config = dict(
    n_layer=12,
    n_head=4,
    activation='tanh_gelu',
    norm='layernorm',
    norm_place='pre',
    qk_norm=False,
    tie_embeddings=True,
    init_std_o=0.0569,
    init_std_up=0.0569,
    grad_clip=0.5,
    decay_fraction=0.795,
    batch_tokens=65536,
    seq_len=384,
)
Each number is 200 + 30 x the weight over its row's rms, rounded and kept within 0 to 999. Layers, rows and columns count from 0. The size before them is the row's rms in percent of the matrix's.

# layer 9 MLP up, 1024x256, rms 0.0908, rows 0-213, columns 192-223
097,222,215,211,197,192,222,180,169,189,233,226,202,211,207,270,219,195,213,206,163,205,239,202,222,212,191,160,188,229,176,206,145
113,221,210,232,187,206,193,197,237,240,224,155,176,191,218,164,151,221,192,195,181,218,175,241,180,163,178,215,197,202,200,179,189
100,246,223,130,199,221,244,203,225,210,288,242,189,234,180,251,228,140,227,250,195,211,192,193,221,228,259,237,197,216,268,170,217
096,241,262,175,219,254,180,140,215,185,210,204,194,204,97,255,242,255,195,175,118,209,213,199,174,216,191,145,232,140,176,220,231
097,237,213,187,217,234,220,195,213,233,210,198,236,177,165,222,158,196,170,176,168,222,201,197,175,232,220,199,184,260,169,220,177
102,203,257,179,222,173,231,178,183,118,236,224,223,136,221,156,212,191,184,150,212,220,173,195,171,159,169,202,196,177,253,189,215
103,218,202,188,262,213,205,136,196,208,205,223,218,167,215,228,231,235,245,218,146,188,239,193,169,206,197,191,160,237,151,163,267
103,212,184,204,207,235,221,203,249,178,226,173,248,222,185,236,211,195,230,188,205,179,220,204,210,199,185,219,246,222,170,187,218
094,172,180,239,201,224,191,192,199,263,196,182,181,250,151,220,192,235,210,237,218,152,226,233,236,232,218,195,209,211,175,229,215
110,174,211,181,263,142,195,189,226,200,220,186,200,191,190,227,196,224,198,213,183,190,180,235,274,267,157,208,208,179,172,244,178
103,222,141,153,198,227,242,183,222,157,197,149,202,205,232,210,219,158,196,196,207,217,200,191,169,220,175,183,167,247,212,200,211
100,203,189,180,262,251,213,221,220,192,244,211,233,226,244,168,248,166,240,163,174,178,233,198,210,213,212,200,166,212,206,232,227
097,176,169,225,174,218,170,236,173,246,244,161,177,160,181,165,248,196,226,180,204,221,235,214,249,220,218,233,187,185,235,164,241
105,142,225,236,233,207,207,178,248,225,201,197,192,174,173,192,274,237,162,199,256,239,167,128,263,211,292,190,214,231,180,190,242
096,222,213,217,220,187,198,159,173,257,242,167,219,247,222,160,225,178,197,251,252,212,212,169,187,211,223,183,194,187,205,211,162
104,206,227,267,239,249,216,183,175,194,231,194,205,185,169,208,157,180,180,246,185,233,251,179,211,214,191,189,189,137,135,206,230
102,173,261,156,203,171,227,174,210,191,227,128,174,242,231,215,165,181,196,180,156,244,201,218,182,211,221,174,201,157,153,198,221
094,167,259,160,193,210,220,199,158,177,199,251,176,284,235,194,218,237,224,173,197,166,255,243,184,228,155,202,187,216,184,233,229
113,135,235,192,171,182,164,238,212,210,157,128,180,191,238,260,154,233,191,176,219,244,173,206,156,276,244,209,151,213,174,187,226
098,185,246,218,187,173,179,204,214,184,161,152,157,232,222,188,203,175,212,181,201,218,230,245,183,163,193,210,205,181,239,190,137
102,242,241,223,217,167,197,260,176,214,191,182,185,208,163,227,191,200,227,170,186,260,162,194,215,178,226,181,209,197,236,166,201
099,195,168,192,226,191,210,199,185,221,228,207,176,203,210,234,144,164,138,249,200,236,143,156,198,231,192,173,190,204,146,155,181
102,182,171,189,155,157,143,223,179,221,178,222,255,261,183,221,177,186,213,210,196,198,137,205,160,159,204,164,213,244,213,186,185
104,173,172,218,206,209,154,203,209,179,199,185,141,192,199,187,229,210,201,201,173,251,219,191,141,222,257,162,165,186,228,179,205
094,155,221,194,235,202,166,218,144,235,227,262,153,236,179,195,172,215,190,233,220,210,215,188,244,245,239,190,196,191,173,171,221
103,193,167,197,141,169,190,221,209,222,214,185,195,249,171,172,214,140,214,183,217,161,223,261,190,180,168,175,208,191,183,224,204
104,217,170,232,179,191,154,247,145,179,171,180,245,200,198,225,157,193,209,229,222,239,168,181,259,200,205,174,203,203,190,208,257
101,226,217,135,194,219,156,238,134,141,167,212,177,190,158,257,185,290,212,209,195,219,200,160,157,232,204,166,196,207,213,248,229
102,232,213,142,255,169,199,184,184,155,220,201,197,165,182,216,188,287,238,192,215,188,221,216,179,192,231,170,207,208,234,243,248
099,201,168,199,226,238,183,191,240,192,199,183,218,165,240,240,204,187,248,190,158,206,182,171,215,205,138,153,186,255,176,172,180
106,196,214,172,211,192,105,232,251,192,208,216,241,196,210,165,208,252,200,226,155,209,234,204,187,224,184,221,208,237,177,213,277
101,252,167,193,252,164,192,165,174,190,173,231,187,221,209,261,174,131,214,225,246,202,197,125,228,238,176,213,204,186,208,184,184
099,173,178,166,229,171,173,193,172,191,187,162,235,181,242,186,196,215,222,165,183,188,186,289,226,158,211,235,258,234,176,212,173
089,181,221,218,166,228,192,192,250,222,189,202,158,170,210,212,188,183,232,191,229,166,211,231,201,250,181,212,248,181,184,207,215
097,170,136,193,197,218,198,225,249,236,212,261,124,210,219,181,205,202,209,154,193,191,193,244,194,181,157,228,228,157,212,203,221
100,199,218,196,202,243,225,217,209,178,204,193,183,195,238,213,231,232,210,224,206,178,207,254,203,201,224,193,200,182,190,229,241
102,163,213,178,234,187,193,177,237,202,238,268,218,241,199,146,198,205,239,149,281,214,212,223,199,242,245,196,238,211,162,201,218
101,181,211,219,227,185,195,184,257,216,174,208,172,222,197,194,166,187,190,267,174,167,229,197,191,203,206,213,187,216,198,176,215
109,138,162,177,181,114,205,214,203,186,210,196,208,259,210,190,156,192,170,233,190,233,217,219,197,211,193,198,202,196,171,183,171
098,201,183,215,241,140,194,193,209,189,187,179,217,245,206,228,186,234,232,201,178,183,163,195,217,184,214,160,237,244,148,174,200
097,216,260,219,201,196,202,182,254,154,236,212,173,144,220,229,210,142,222,168,193,184,153,174,196,179,203,176,235,174,222,176,239
100,199,157,221,208,149,214,216,205,181,199,182,178,240,180,186,213,157,189,234,183,236,228,209,162,213,187,168,263,191,225,154,189
099,196,217,181,219,161,189,181,236,192,234,209,173,178,217,197,147,215,231,209,217,226,195,200,188,227,261,219,176,204,216,183,158
097,231,205,194,226,198,243,148,197,173,227,228,207,203,202,155,200,193,224,194,184,171,176,224,193,134,194,194,236,205,217,186,202
095,179,169,238,219,211,197,228,205,193,211,224,202,175,158,178,218,179,263,169,233,146,210,133,195,214,183,236,198,189,190,154,169
095,194,218,204,168,239,164,234,186,217,187,232,172,199,162,230,182,175,186,212,194,213,224,223,177,187,162,196,162,202,171,225,185
099,245,200,185,204,185,220,224,243,216,232,204,191,218,186,173,222,211,195,195,214,220,197,190,220,188,202,230,229,193,219,179,211
094,203,206,164,217,203,210,183,200,179,239,219,180,202,252,233,187,208,227,206,246,189,117,178,167,216,223,175,220,245,188,272,222
099,191,189,198,278,218,219,180,178,148,220,154,163,164,209,168,185,167,197,189,205,228,210,218,155,190,162,212,231,185,184,193,184
095,191,216,222,200,260,205,200,183,178,206,233,204,213,199,216,230,244,172,174,198,169,199,219,283,213,245,193,291,216,227,176,235
098,246,174,229,227,235,246,248,153,212,214,231,223,198,252,171,182,229,139,224,246,269,200,204,199,174,171,220,242,171,195,209,197
102,187,135,137,172,179,204,201,251,200,197,252,236,192,219,188,210,204,192,202,224,206,176,228,185,243,239,211,151,204,173,207,208
096,207,196,211,123,242,262,196,228,183,259,205,172,252,201,217,242,200,163,186,168,275,159,149,222,233,214,199,180,215,243,144,170
102,173,198,232,231,155,205,219,164,138,236,255,198,162,163,205,174,224,231,139,201,205,182,188,177,182,195,215,244,231,145,207,234
099,197,225,158,229,209,169,198,160,185,267,162,231,194,183,242,208,196,172,158,203,222,216,206,203,198,129,206,212,181,173,231,212
102,188,205,239,220,194,211,211,252,198,182,191,189,196,209,174,245,186,184,203,218,193,230,209,209,213,210,184,203,170,230,160,217
107,173,211,221,236,203,185,209,219,195,256,161,182,156,233,174,206,247,196,218,229,221,191,240,192,247,211,199,170,197,212,251,177
101,194,189,219,191,204,204,166,221,189,201,191,207,188,233,190,209,193,165,116,182,188,241,206,200,260,230,223,233,131,224,181,248
103,176,189,203,177,206,200,206,187,248,190,223,209,212,218,226,206,142,185,203,207,214,177,174,246,200,182,192,241,249,207,209,203
101,217,201,251,182,183,236,215,203,159,239,191,241,229,218,218,190,191,228,237,205,226,214,254,214,200,233,192,185,170,257,208,200
095,205,208,196,220,161,121,186,206,159,159,235,182,233,197,199,196,143,232,184,218,223,239,224,229,227,188,141,208,220,232,201,178
095,206,233,246,140,206,192,168,215,158,146,206,172,158,181,177,172,192,207,207,205,189,179,220,258,210,221,174,187,221,176,189,210
104,244,228,214,235,164,195,168,139,202,195,185,225,164,232,186,175,223,186,199,202,208,272,152,228,191,169,222,183,244,249,203,221
101,247,202,188,191,168,181,144,166,185,176,209,226,198,275,219,150,230,282,226,204,193,191,229,244,222,236,175,174,234,190,233,197
095,224,211,171,226,175,197,230,226,181,216,184,217,193,188,156,197,200,213,199,222,235,190,180,215,215,178,144,241,179,222,213,230
104,168,214,204,180,249,175,203,165,219,208,223,148,198,231,172,158,201,193,174,192,220,239,153,205,191,192,170,201,203,204,209,140
107,151,228,206,203,174,160,255,248,206,179,202,203,197,221,201,198,192,189,250,229,149,189,209,230,242,221,244,176,191,240,183,258
101,114,189,216,206,170,171,244,167,187,228,190,189,203,154,195,219,181,173,158,218,244,237,265,186,198,166,230,238,168,206,204,196
101,221,234,200,218,197,182,182,264,205,237,161,188,173,192,136,202,156,189,170,225,201,182,142,195,215,185,260,167,188,244,182,208
101,219,172,155,225,201,222,195,280,173,203,201,175,211,172,259,140,220,127,133,189,193,251,224,193,185,136,213,230,216,223,185,227
095,189,214,209,215,256,200,136,195,184,209,205,178,149,201,187,199,184,221,190,189,259,170,252,172,212,204,210,215,148,146,185,135
104,153,190,148,247,165,121,218,182,223,192,227,149,179,176,189,164,214,175,225,156,224,186,207,159,241,161,175,206,226,193,260,217
098,185,164,220,213,188,172,167,241,229,200,207,167,113,236,181,226,208,162,207,269,229,233,219,205,165,144,208,235,217,183,235,182
100,226,204,240,186,184,210,219,173,184,164,212,158,201,184,231,177,211,182,164,176,206,177,229,224,227,178,207,252,249,182,195,135
098,214,207,180,245,217,167,213,208,170,187,198,228,230,172,171,227,193,175,267,232,278,180,190,237,222,193,206,216,206,219,175,211
106,192,206,224,221,255,170,218,188,147,231,186,167,173,184,180,174,155,225,233,168,191,235,212,194,185,176,209,184,188,158,198,193
101,193,197,232,174,245,162,209,213,210,173,201,292,236,218,164,225,168,219,162,204,214,159,170,165,205,214,240,269,208,161,250,196
102,215,193,178,199,209,179,221,175,211,222,228,192,190,202,250,180,239,142,184,150,157,207,178,171,233,204,185,150,214,198,300,156
103,221,237,191,193,175,157,183,184,171,196,243,230,177,188,196,192,184,158,207,183,226,199,193,186,189,193,195,205,162,209,228,161
097,239,176,142,206,183,163,195,207,194,145,172,190,222,211,199,194,238,181,184,257,199,205,221,173,201,197,214,164,245,213,212,172
104,207,231,191,214,195,176,178,226,212,206,218,219,224,145,218,229,175,182,190,201,195,206,245,205,226,219,201,209,207,182,194,192
107,240,219,194,135,167,228,225,175,174,181,196,180,178,242,179,179,190,202,206,209,202,239,247,272,189,199,211,234,211,220,204,197
101,178,221,215,242,163,173,230,232,216,198,229,208,188,249,210,199,205,163,205,212,197,189,208,226,220,197,175,198,201,203,181,190
098,195,234,235,165,159,284,209,217,189,224,211,207,253,224,168,244,158,217,217,194,217,243,168,179,208,211,183,179,197,209,202,187
101,174,239,223,237,234,209,173,264,218,176,179,192,247,168,205,200,153,207,195,192,214,193,248,179,184,247,220,189,211,238,176,177
098,167,193,215,220,161,175,198,238,227,245,168,226,232,205,245,169,203,213,203,195,214,187,166,206,175,184,230,130,246,298,203,205
093,151,172,207,211,217,257,197,211,202,274,200,154,137,192,223,136,202,222,215,225,140,212,211,189,148,215,207,168,194,223,197,185
102,190,169,243,167,207,179,237,125,267,174,264,209,196,184,160,241,175,213,214,228,214,171,197,202,131,213,236,131,205,205,198,222
105,162,205,239,256,238,119,194,154,191,220,171,232,151,171,164,189,221,185,185,134,217,223,193,175,189,221,228,182,200,257,176,189
110,202,171,216,174,237,193,192,173,194,151,207,151,230,246,160,197,243,206,195,179,167,183,139,214,224,203,230,255,204,171,211,207
099,245,225,174,243,176,244,212,230,207,174,160,217,198,151,163,206,219,133,235,166,196,186,194,175,217,170,235,190,223,160,192,192
100,206,256,211,189,200,194,196,180,227,253,215,150,236,164,217,222,146,195,206,197,185,190,233,232,248,187,183,148,139,175,194,170
099,148,169,262,204,160,218,223,252,165,154,183,228,181,197,226,170,185,210,189,199,198,207,226,223,224,211,203,165,196,180,218,256
100,183,262,268,199,231,212,191,217,169,207,150,205,234,137,200,146,225,193,178,228,232,173,217,191,194,109,198,158,261,194,233,239
102,221,198,135,223,188,124,154,206,182,191,173,173,201,228,208,168,214,235,218,224,238,220,174,181,205,212,175,213,197,228,208,182
095,213,177,170,216,225,159,224,231,226,245,190,174,189,202,202,191,138,211,236,233,238,155,277,141,176,188,210,216,187,201,132,205
099,119,168,254,150,163,151,243,227,123,264,180,190,190,235,236,213,162,195,156,196,191,189,195,187,213,214,205,203,176,182,121,230
118,186,199,217,218,247,197,139,245,201,238,217,202,231,189,191,245,211,181,161,186,274,207,215,177,256,230,165,150,175,249,228,231
100,212,214,189,164,169,223,195,188,218,136,242,176,200,184,162,195,209,219,172,223,226,274,216,193,259,192,236,210,239,197,186,190
101,190,205,178,232,171,185,257,230,191,204,200,193,215,248,174,173,231,190,127,194,196,200,160,173,176,177,177,226,189,221,226,195
092,170,213,195,216,212,171,177,202,170,241,197,222,176,204,201,216,225,194,185,192,224,198,254,174,243,241,216,162,183,208,197,254
104,189,140,185,196,182,189,233,197,221,247,203,143,152,231,253,231,226,235,137,163,285,206,213,168,235,192,201,225,220,177,168,209
105,187,161,257,238,154,175,214,218,173,153,186,177,170,170,202,165,196,210,150,166,192,189,232,181,236,149,249,229,241,264,197,222
105,250,230,233,226,164,196,135,201,159,238,178,168,194,204,159,236,188,170,220,176,210,174,161,210,180,215,261,200,231,158,115,202
108,173,236,176,169,200,180,178,217,174,192,222,164,246,159,197,196,220,225,191,204,178,202,207,184,206,179,150,219,215,174,204,216
105,197,222,235,186,224,143,187,166,156,195,187,199,228,228,182,169,234,220,188,206,223,239,181,159,240,161,161,171,198,212,171,222
098,205,117,145,217,174,187,238,245,136,214,224,230,174,217,216,149,213,198,246,177,194,184,222,218,165,226,229,160,192,150,199,135
099,284,235,213,185,187,213,176,177,175,201,146,233,172,288,233,200,241,192,164,206,202,267,216,291,205,182,248,189,187,208,192,158
101,218,241,207,179,186,251,195,216,222,144,166,180,260,177,184,236,200,206,259,192,195,253,198,203,268,185,199,174,195,137,206,248
093,195,198,197,260,155,173,202,172,207,270,233,175,247,196,143,211,180,176,150,236,282,173,220,191,165,194,244,177,232,239,215,226
099,218,196,245,239,187,224,249,171,205,258,204,181,219,260,225,194,233,164,190,187,187,197,195,197,153,202,225,292,199,188,215,208
102,181,218,238,195,154,193,174,174,171,190,256,178,246,185,242,250,183,228,175,202,239,215,224,153,187,193,212,148,154,240,162,214
092,195,165,207,202,235,215,181,177,204,208,180,276,194,196,172,219,171,194,223,195,231,205,166,170,205,181,138,202,202,215,207,226
096,207,170,173,210,237,206,214,116,266,210,181,207,183,157,212,218,251,179,199,223,167,257,219,177,186,231,160,224,238,175,168,199
093,185,169,161,164,184,160,141,242,239,173,164,148,245,182,187,195,260,192,190,268,233,203,199,252,166,222,208,187,229,232,191,234
108,199,203,208,181,190,169,222,195,200,171,176,184,220,153,201,215,208,188,189,201,252,178,225,189,206,218,216,240,202,242,218,214
098,200,202,219,189,185,246,220,193,184,198,168,210,216,235,154,166,181,220,156,191,218,191,209,154,236,172,181,179,195,187,266,205
098,181,205,183,215,176,182,194,186,193,258,232,210,228,193,203,193,188,214,195,184,195,178,237,274,168,161,232,221,172,153,191,215
093,253,175,180,170,192,226,188,228,167,213,181,249,200,208,204,224,201,207,243,190,136,212,240,205,216,189,214,222,182,290,261,210
103,220,223,216,144,225,210,212,204,133,195,167,214,160,227,218,167,200,233,264,213,194,188,150,179,187,185,226,160,209,176,238,143
092,177,234,181,208,256,162,168,212,252,137,210,248,146,235,136,238,171,154,197,152,211,254,207,157,215,180,201,226,203,200,218,173
097,205,206,193,200,232,172,132,218,228,228,180,199,217,185,212,219,197,250,230,147,205,203,197,244,217,246,183,167,189,225,223,175
089,175,184,220,230,222,185,207,169,197,193,227,232,241,227,180,204,218,239,173,191,195,203,267,175,210,175,175,205,188,179,236,150
099,216,207,196,175,191,185,226,181,183,233,225,185,226,213,260,209,195,168,218,253,174,236,194,227,217,151,229,203,214,169,190,191
090,225,204,175,236,155,158,219,214,208,237,232,256,272,185,163,215,169,224,272,273,205,238,207,195,199,225,189,174,241,186,248,151
103,217,222,160,214,219,276,174,240,155,207,206,193,200,175,173,195,223,204,206,241,155,180,205,211,219,249,188,179,193,171,123,248
091,190,171,212,123,248,149,206,215,200,194,229,188,222,193,212,217,190,216,179,139,202,222,242,223,222,227,189,204,230,209,194,220
099,185,214,168,206,184,190,156,226,184,224,212,225,219,198,216,193,177,200,219,196,197,224,165,170,215,176,157,170,181,220,190,161
094,227,207,201,197,224,182,205,219,254,219,166,207,217,261,255,211,197,181,205,227,123,223,188,207,205,204,217,213,222,244,241,225
100,206,215,189,236,236,234,225,195,207,185,179,263,190,151,230,206,219,223,226,131,197,201,199,177,208,178,233,207,214,192,233,231
107,249,193,214,238,214,211,188,190,191,237,218,166,236,210,198,234,252,209,205,289,240,186,187,174,229,271,185,202,263,169,150,186
099,154,208,204,137,155,244,191,194,225,249,192,215,219,208,153,167,216,184,180,186,267,189,157,224,125,197,183,192,217,181,215,228
102,197,200,150,193,170,248,173,188,203,249,187,197,231,170,134,220,142,201,218,190,200,231,166,233,191,198,160,195,200,243,158,194
092,229,191,162,217,150,183,222,233,190,276,267,226,237,199,169,214,165,170,180,217,169,186,253,186,193,193,157,184,191,177,179,184
097,206,194,186,230,149,209,236,226,198,223,211,185,167,232,188,176,223,258,201,164,211,212,150,212,215,164,205,225,161,159,154,230
097,191,232,166,202,205,237,267,224,190,170,210,219,216,206,185,219,182,184,228,216,190,261,207,237,208,224,178,221,211,193,195,207
099,222,154,207,198,232,216,221,243,182,210,215,260,190,171,162,219,132,188,213,232,197,180,194,262,232,214,156,181,172,225,218,134
100,223,246,203,192,174,205,208,251,192,252,130,201,187,201,167,158,169,227,194,216,202,153,196,208,223,241,209,218,194,167,221,194
101,243,265,253,214,146,198,136,152,181,169,213,155,232,232,189,214,212,169,212,238,191,175,205,205,199,204,218,210,198,197,271,186
097,273,230,168,240,226,228,191,168,194,241,212,249,253,256,212,190,217,262,218,166,200,191,198,221,211,190,155,222,192,180,208,195
098,238,252,193,223,195,252,202,193,153,246,214,208,218,191,236,143,147,181,166,217,236,208,211,199,189,240,186,197,178,243,219,198
094,207,157,230,239,165,250,239,191,226,220,211,250,161,172,191,227,180,156,214,192,173,222,191,156,190,145,218,190,211,192,277,198
105,169,238,246,208,180,175,242,210,188,182,180,205,222,261,161,205,197,226,167,193,183,173,229,200,218,205,248,216,170,198,188,129
096,253,171,179,201,175,218,210,163,208,247,225,232,228,192,217,259,160,185,162,189,194,216,229,179,196,191,196,212,181,253,230,193
102,179,152,192,243,170,151,215,209,217,255,239,196,194,165,236,175,182,239,204,233,162,166,179,248,220,228,203,189,218,207,196,151
098,220,179,194,218,124,190,236,188,178,255,181,251,225,173,160,239,176,174,185,194,191,244,192,164,193,232,198,212,163,165,198,205
100,162,213,155,169,122,146,206,196,228,243,183,173,228,161,267,189,164,219,249,218,194,220,180,162,221,206,230,203,200,154,196,168
104,237,188,180,185,179,165,194,199,224,199,165,146,217,254,193,179,199,194,180,177,209,182,257,237,200,217,190,201,212,216,196,214
099,213,205,212,247,242,160,210,154,249,195,242,230,230,236,212,155,241,172,248,176,241,227,211,277,222,161,177,136,193,214,214,238
093,206,210,185,237,207,193,210,180,207,256,204,163,199,236,164,125,147,221,195,191,141,233,241,178,181,233,167,236,171,183,207,164
098,171,222,190,231,249,183,216,205,280,168,222,182,201,185,184,226,209,176,154,200,181,262,254,188,260,195,177,193,167,239,244,249
097,189,196,167,179,183,139,183,253,234,226,179,189,191,206,189,157,196,172,196,186,181,138,192,221,182,165,195,161,218,238,234,211
105,181,199,259,162,246,185,199,207,235,196,158,180,204,241,212,153,230,210,209,201,242,214,212,195,203,184,175,197,235,231,188,175
101,196,159,229,224,227,182,241,217,228,262,195,185,250,210,205,224,137,220,226,262,204,189,199,210,203,255,241,182,252,192,191,187
095,228,198,144,208,232,179,134,205,202,165,227,197,199,284,209,150,204,215,180,236,212,166,187,184,224,168,260,263,169,177,171,212
106,223,211,182,238,176,183,243,194,182,225,195,217,204,226,199,238,205,197,245,271,187,229,137,189,176,230,187,209,188,246,234,225
096,186,155,190,167,203,216,174,133,275,218,188,183,230,120,237,194,203,186,183,201,189,194,166,192,152,221,217,174,161,233,140,180
104,160,221,254,234,198,197,225,229,219,162,130,206,213,191,245,196,220,194,230,210,174,250,251,194,201,238,175,200,137,183,212,244
101,180,208,243,230,174,148,239,195,223,231,184,179,241,268,185,213,221,220,179,185,216,227,186,200,215,190,196,192,228,236,210,206
101,212,194,213,212,207,239,210,154,192,196,163,152,177,225,168,203,210,262,269,162,202,190,258,188,173,208,196,164,187,214,225,179
100,190,257,186,223,156,166,173,205,238,213,187,194,223,183,184,229,161,190,234,180,240,205,244,246,186,153,235,170,163,235,240,181
102,226,235,225,193,179,216,250,235,197,243,182,189,219,188,172,155,268,156,225,208,210,174,203,208,183,191,216,155,239,197,226,194
100,159,206,206,198,257,166,201,211,252,209,230,138,221,194,224,209,218,201,197,197,187,235,172,188,157,253,133,227,210,191,151,161
102,210,156,191,172,184,185,215,210,174,279,180,224,204,169,231,181,220,194,267,244,195,218,208,218,230,186,209,206,217,227,194,234
106,150,282,190,178,193,207,201,231,239,179,198,258,183,167,188,201,244,243,246,202,158,203,179,273,208,222,228,203,206,144,206,174
107,240,231,224,166,233,198,237,228,162,245,197,192,195,219,185,203,166,186,206,184,193,214,181,157,249,273,202,203,241,213,207,166
096,210,210,198,222,241,193,212,244,223,215,242,231,240,180,161,235,193,213,220,183,194,234,267,174,203,201,151,197,258,232,178,182
097,199,177,175,229,158,193,190,203,195,192,222,251,199,195,191,219,201,209,215,201,200,231,186,155,139,181,161,191,187,229,197,183
100,191,190,266,222,159,186,159,239,162,191,143,146,138,236,178,148,143,209,195,220,203,198,167,232,222,171,165,207,139,227,241,244
108,192,205,241,197,164,179,201,189,214,198,199,208,201,208,212,218,204,166,239,207,230,220,164,246,265,224,191,181,174,191,139,227
108,223,185,247,209,228,164,196,217,204,178,215,217,189,238,193,195,158,180,170,218,167,204,214,182,236,248,150,215,185,237,202,206
094,257,179,193,261,187,251,206,200,187,193,172,273,228,179,158,228,192,163,143,237,225,223,214,157,193,205,207,174,200,197,252,205
095,182,208,206,197,225,197,148,252,186,159,204,215,220,218,184,161,201,111,252,180,184,215,241,192,156,219,192,184,187,236,209,199
098,185,220,195,197,142,168,177,197,212,214,225,199,87,199,198,210,190,226,199,217,194,170,195,177,243,215,210,187,202,184,213,217
102,233,241,193,185,127,141,233,212,203,194,199,136,286,194,208,199,178,233,235,173,237,154,200,208,139,235,228,190,238,197,137,186
097,212,175,198,199,207,247,235,249,207,197,232,216,213,209,276,228,191,216,169,150,191,234,213,194,190,216,148,180,183,227,228,240
096,228,181,219,190,238,141,195,187,153,191,243,171,146,214,195,262,111,174,211,200,205,184,173,207,225,190,151,187,223,205,180,185
102,139,255,165,190,173,214,198,145,194,229,205,223,172,210,187,239,172,177,155,181,171,160,251,241,206,221,166,156,232,254,156,194
100,206,232,198,196,182,198,156,246,250,214,199,218,206,196,131,265,150,206,211,230,177,229,189,188,240,234,217,167,162,222,139,149
102,208,188,186,208,175,170,236,209,204,273,193,188,158,211,221,228,180,165,223,147,233,205,199,200,201,147,203,178,229,180,192,226
100,202,196,163,173,230,206,224,190,224,161,215,204,200,174,244,230,216,200,239,162,175,184,220,223,261,234,229,269,192,207,206,186
094,218,176,219,158,201,227,208,222,177,213,216,258,130,232,202,230,177,182,209,177,126,174,212,207,174,218,216,188,216,200,225,196
100,143,166,173,187,193,173,210,217,285,173,166,230,190,217,194,186,233,235,170,174,176,171,240,181,176,186,192,181,213,276,211,172
101,177,216,252,200,184,188,168,203,194,201,153,222,190,197,192,251,154,210,219,203,199,225,209,223,151,192,202,207,214,188,173,177
108,209,252,227,163,227,156,162,243,241,206,177,152,269,215,217,196,201,226,211,224,190,173,223,214,285,180,219,215,193,251,193,166
100,191,209,207,198,245,173,201,212,182,183,234,212,206,184,197,151,141,194,146,173,213,222,228,147,181,127,216,228,180,188,176,180
097,227,201,199,231,163,181,255,185,212,196,196,175,149,220,184,226,231,205,200,210,244,110,149,169,192,218,233,202,244,200,211,242
100,251,227,218,162,157,258,181,184,158,190,244,215,216,182,210,201,151,204,213,191,188,190,175,260,217,191,219,195,196,191,243,207
100,214,170,159,221,156,253,161,230,184,229,214,223,201,228,192,161,220,132,205,163,163,202,232,136,148,239,224,208,196,223,204,185
102,177,220,198,149,201,209,226,190,154,221,193,177,206,215,166,155,254,214,197,215,230,232,165,186,126,207,179,252,214,177,175,189
095,137,225,204,212,210,230,142,263,162,191,206,179,221,228,186,220,210,224,217,195,181,212,141,255,233,160,206,209,229,164,218,197
096,192,232,243,175,197,251,205,218,197,141,242,200,235,171,132,163,178,195,160,253,194,195,152,229,170,209,197,218,212,229,216,212
097,200,181,205,161,189,214,209,163,204,208,204,237,203,214,218,223,230,172,194,211,208,193,146,291,188,195,163,237,207,235,237,227
106,214,238,198,246,187,172,185,263,237,187,184,196,226,141,153,174,184,193,213,155,249,189,176,196,263,178,186,190,182,222,207,183
102,209,199,177,206,155,257,198,215,173,210,213,237,190,270,187,149,262,241,256,190,186,176,187,210,215,199,176,197,187,189,170,245
104,239,186,224,209,225,223,202,172,177,194,188,190,192,223,205,211,184,204,252,192,143,167,228,173,209,189,208,176,246,161,179,226
104,172,175,288,303,175,217,249,228,223,247,236,255,237,190,252,148,216,233,205,185,232,210,217,215,213,206,203,171,117,176,196,196
095,247,157,182,213,172,209,229,223,205,209,167,210,177,171,176,161,182,140,200,295,173,207,252,217,264,214,227,201,161,208,176,239
098,241,226,187,146,164,184,208,128,215,170,167,208,197,167,152,196,238,211,226,123,220,240,204,173,215,213,203,191,207,257,232,202
105,204,185,156,173,259,150,196,179,193,166,216,170,171,177,199,209,207,172,173,228,144,197,233,213,189,201,194,218,188,182,213,173
091,177,224,223,141,234,242,179,185,243,204,166,204,265,250,220,237,227,207,189,233,218,188,172,250,214,228,190,173,189,188,177,188
090,158,209,166,203,224,226,220,192,188,225,263,183,175,256,230,235,227,178,217,196,158,212,147,200,203,184,219,197,187,227,209,247
093,245,268,188,231,179,198,218,196,165,187,187,240,142,205,226,193,163,197,260,165,180,226,189,182,230,168,229,239,164,159,203,234
103,175,220,214,192,198,198,184,263,233,196,178,276,224,184,208,227,246,164,225,164,208,194,171,221,201,212,194,218,220,193,174,225
103,168,204,195,289,190,215,212,213,139,236,169,225,228,219,205,183,197,213,163,201,182,229,216,217,136,192,198,223,154,215,209,237
095,170,180,248,247,144,188,211,182,221,132,173,233,214,154,212,217,181,207,212,223,234,164,175,218,213,207,203,195,171,200,173,200
088,280,157,207,178,168,257,274,191,207,223,235,193,202,123,216,192,167,155,197,210,214,200,150,134,230,185,197,208,148,151,205,219
103,198,217,260,224,202,169,219,248,180,221,233,206,184,126,178,178,186,163,178,236,202,183,160,149,176,244,240,153,219,236,208,240
096,198,181,199,181,166,194,266,233,231,171,229,250,226,227,200,226,189,199,201,182,169,228,207,227,207,229,183,220,188,250,204,196
105,224,196,241,237,200,217,240,194,225,241,234,236,216,197,188,182,237,221,222,193,239,226,202,230,236,239,223,222,188,224,149,244
098,253,233,218,196,189,213,213,197,153,200,188,170,181,197,181,244,197,153,209,211,103,209,221,180,218,199,161,185,219,241,189,176
102,172,171,189,162,198,198,198,182,241,157,222,168,156,156,189,215,182,253,252,179,201,200,150,201,202,240,212,182,221,194,222,218
101,181,231,223,179,209,181,201,154,218,230,148,232,178,144,159,169,159,206,152,184,140,203,260,230,204,208,225,139,170,166,212,239
095,231,235,249,229,144,215,200,234,188,225,231,185,220,190,171,216,219,227,161,175,240,233,171,231,216,205,147,208,179,146,219,188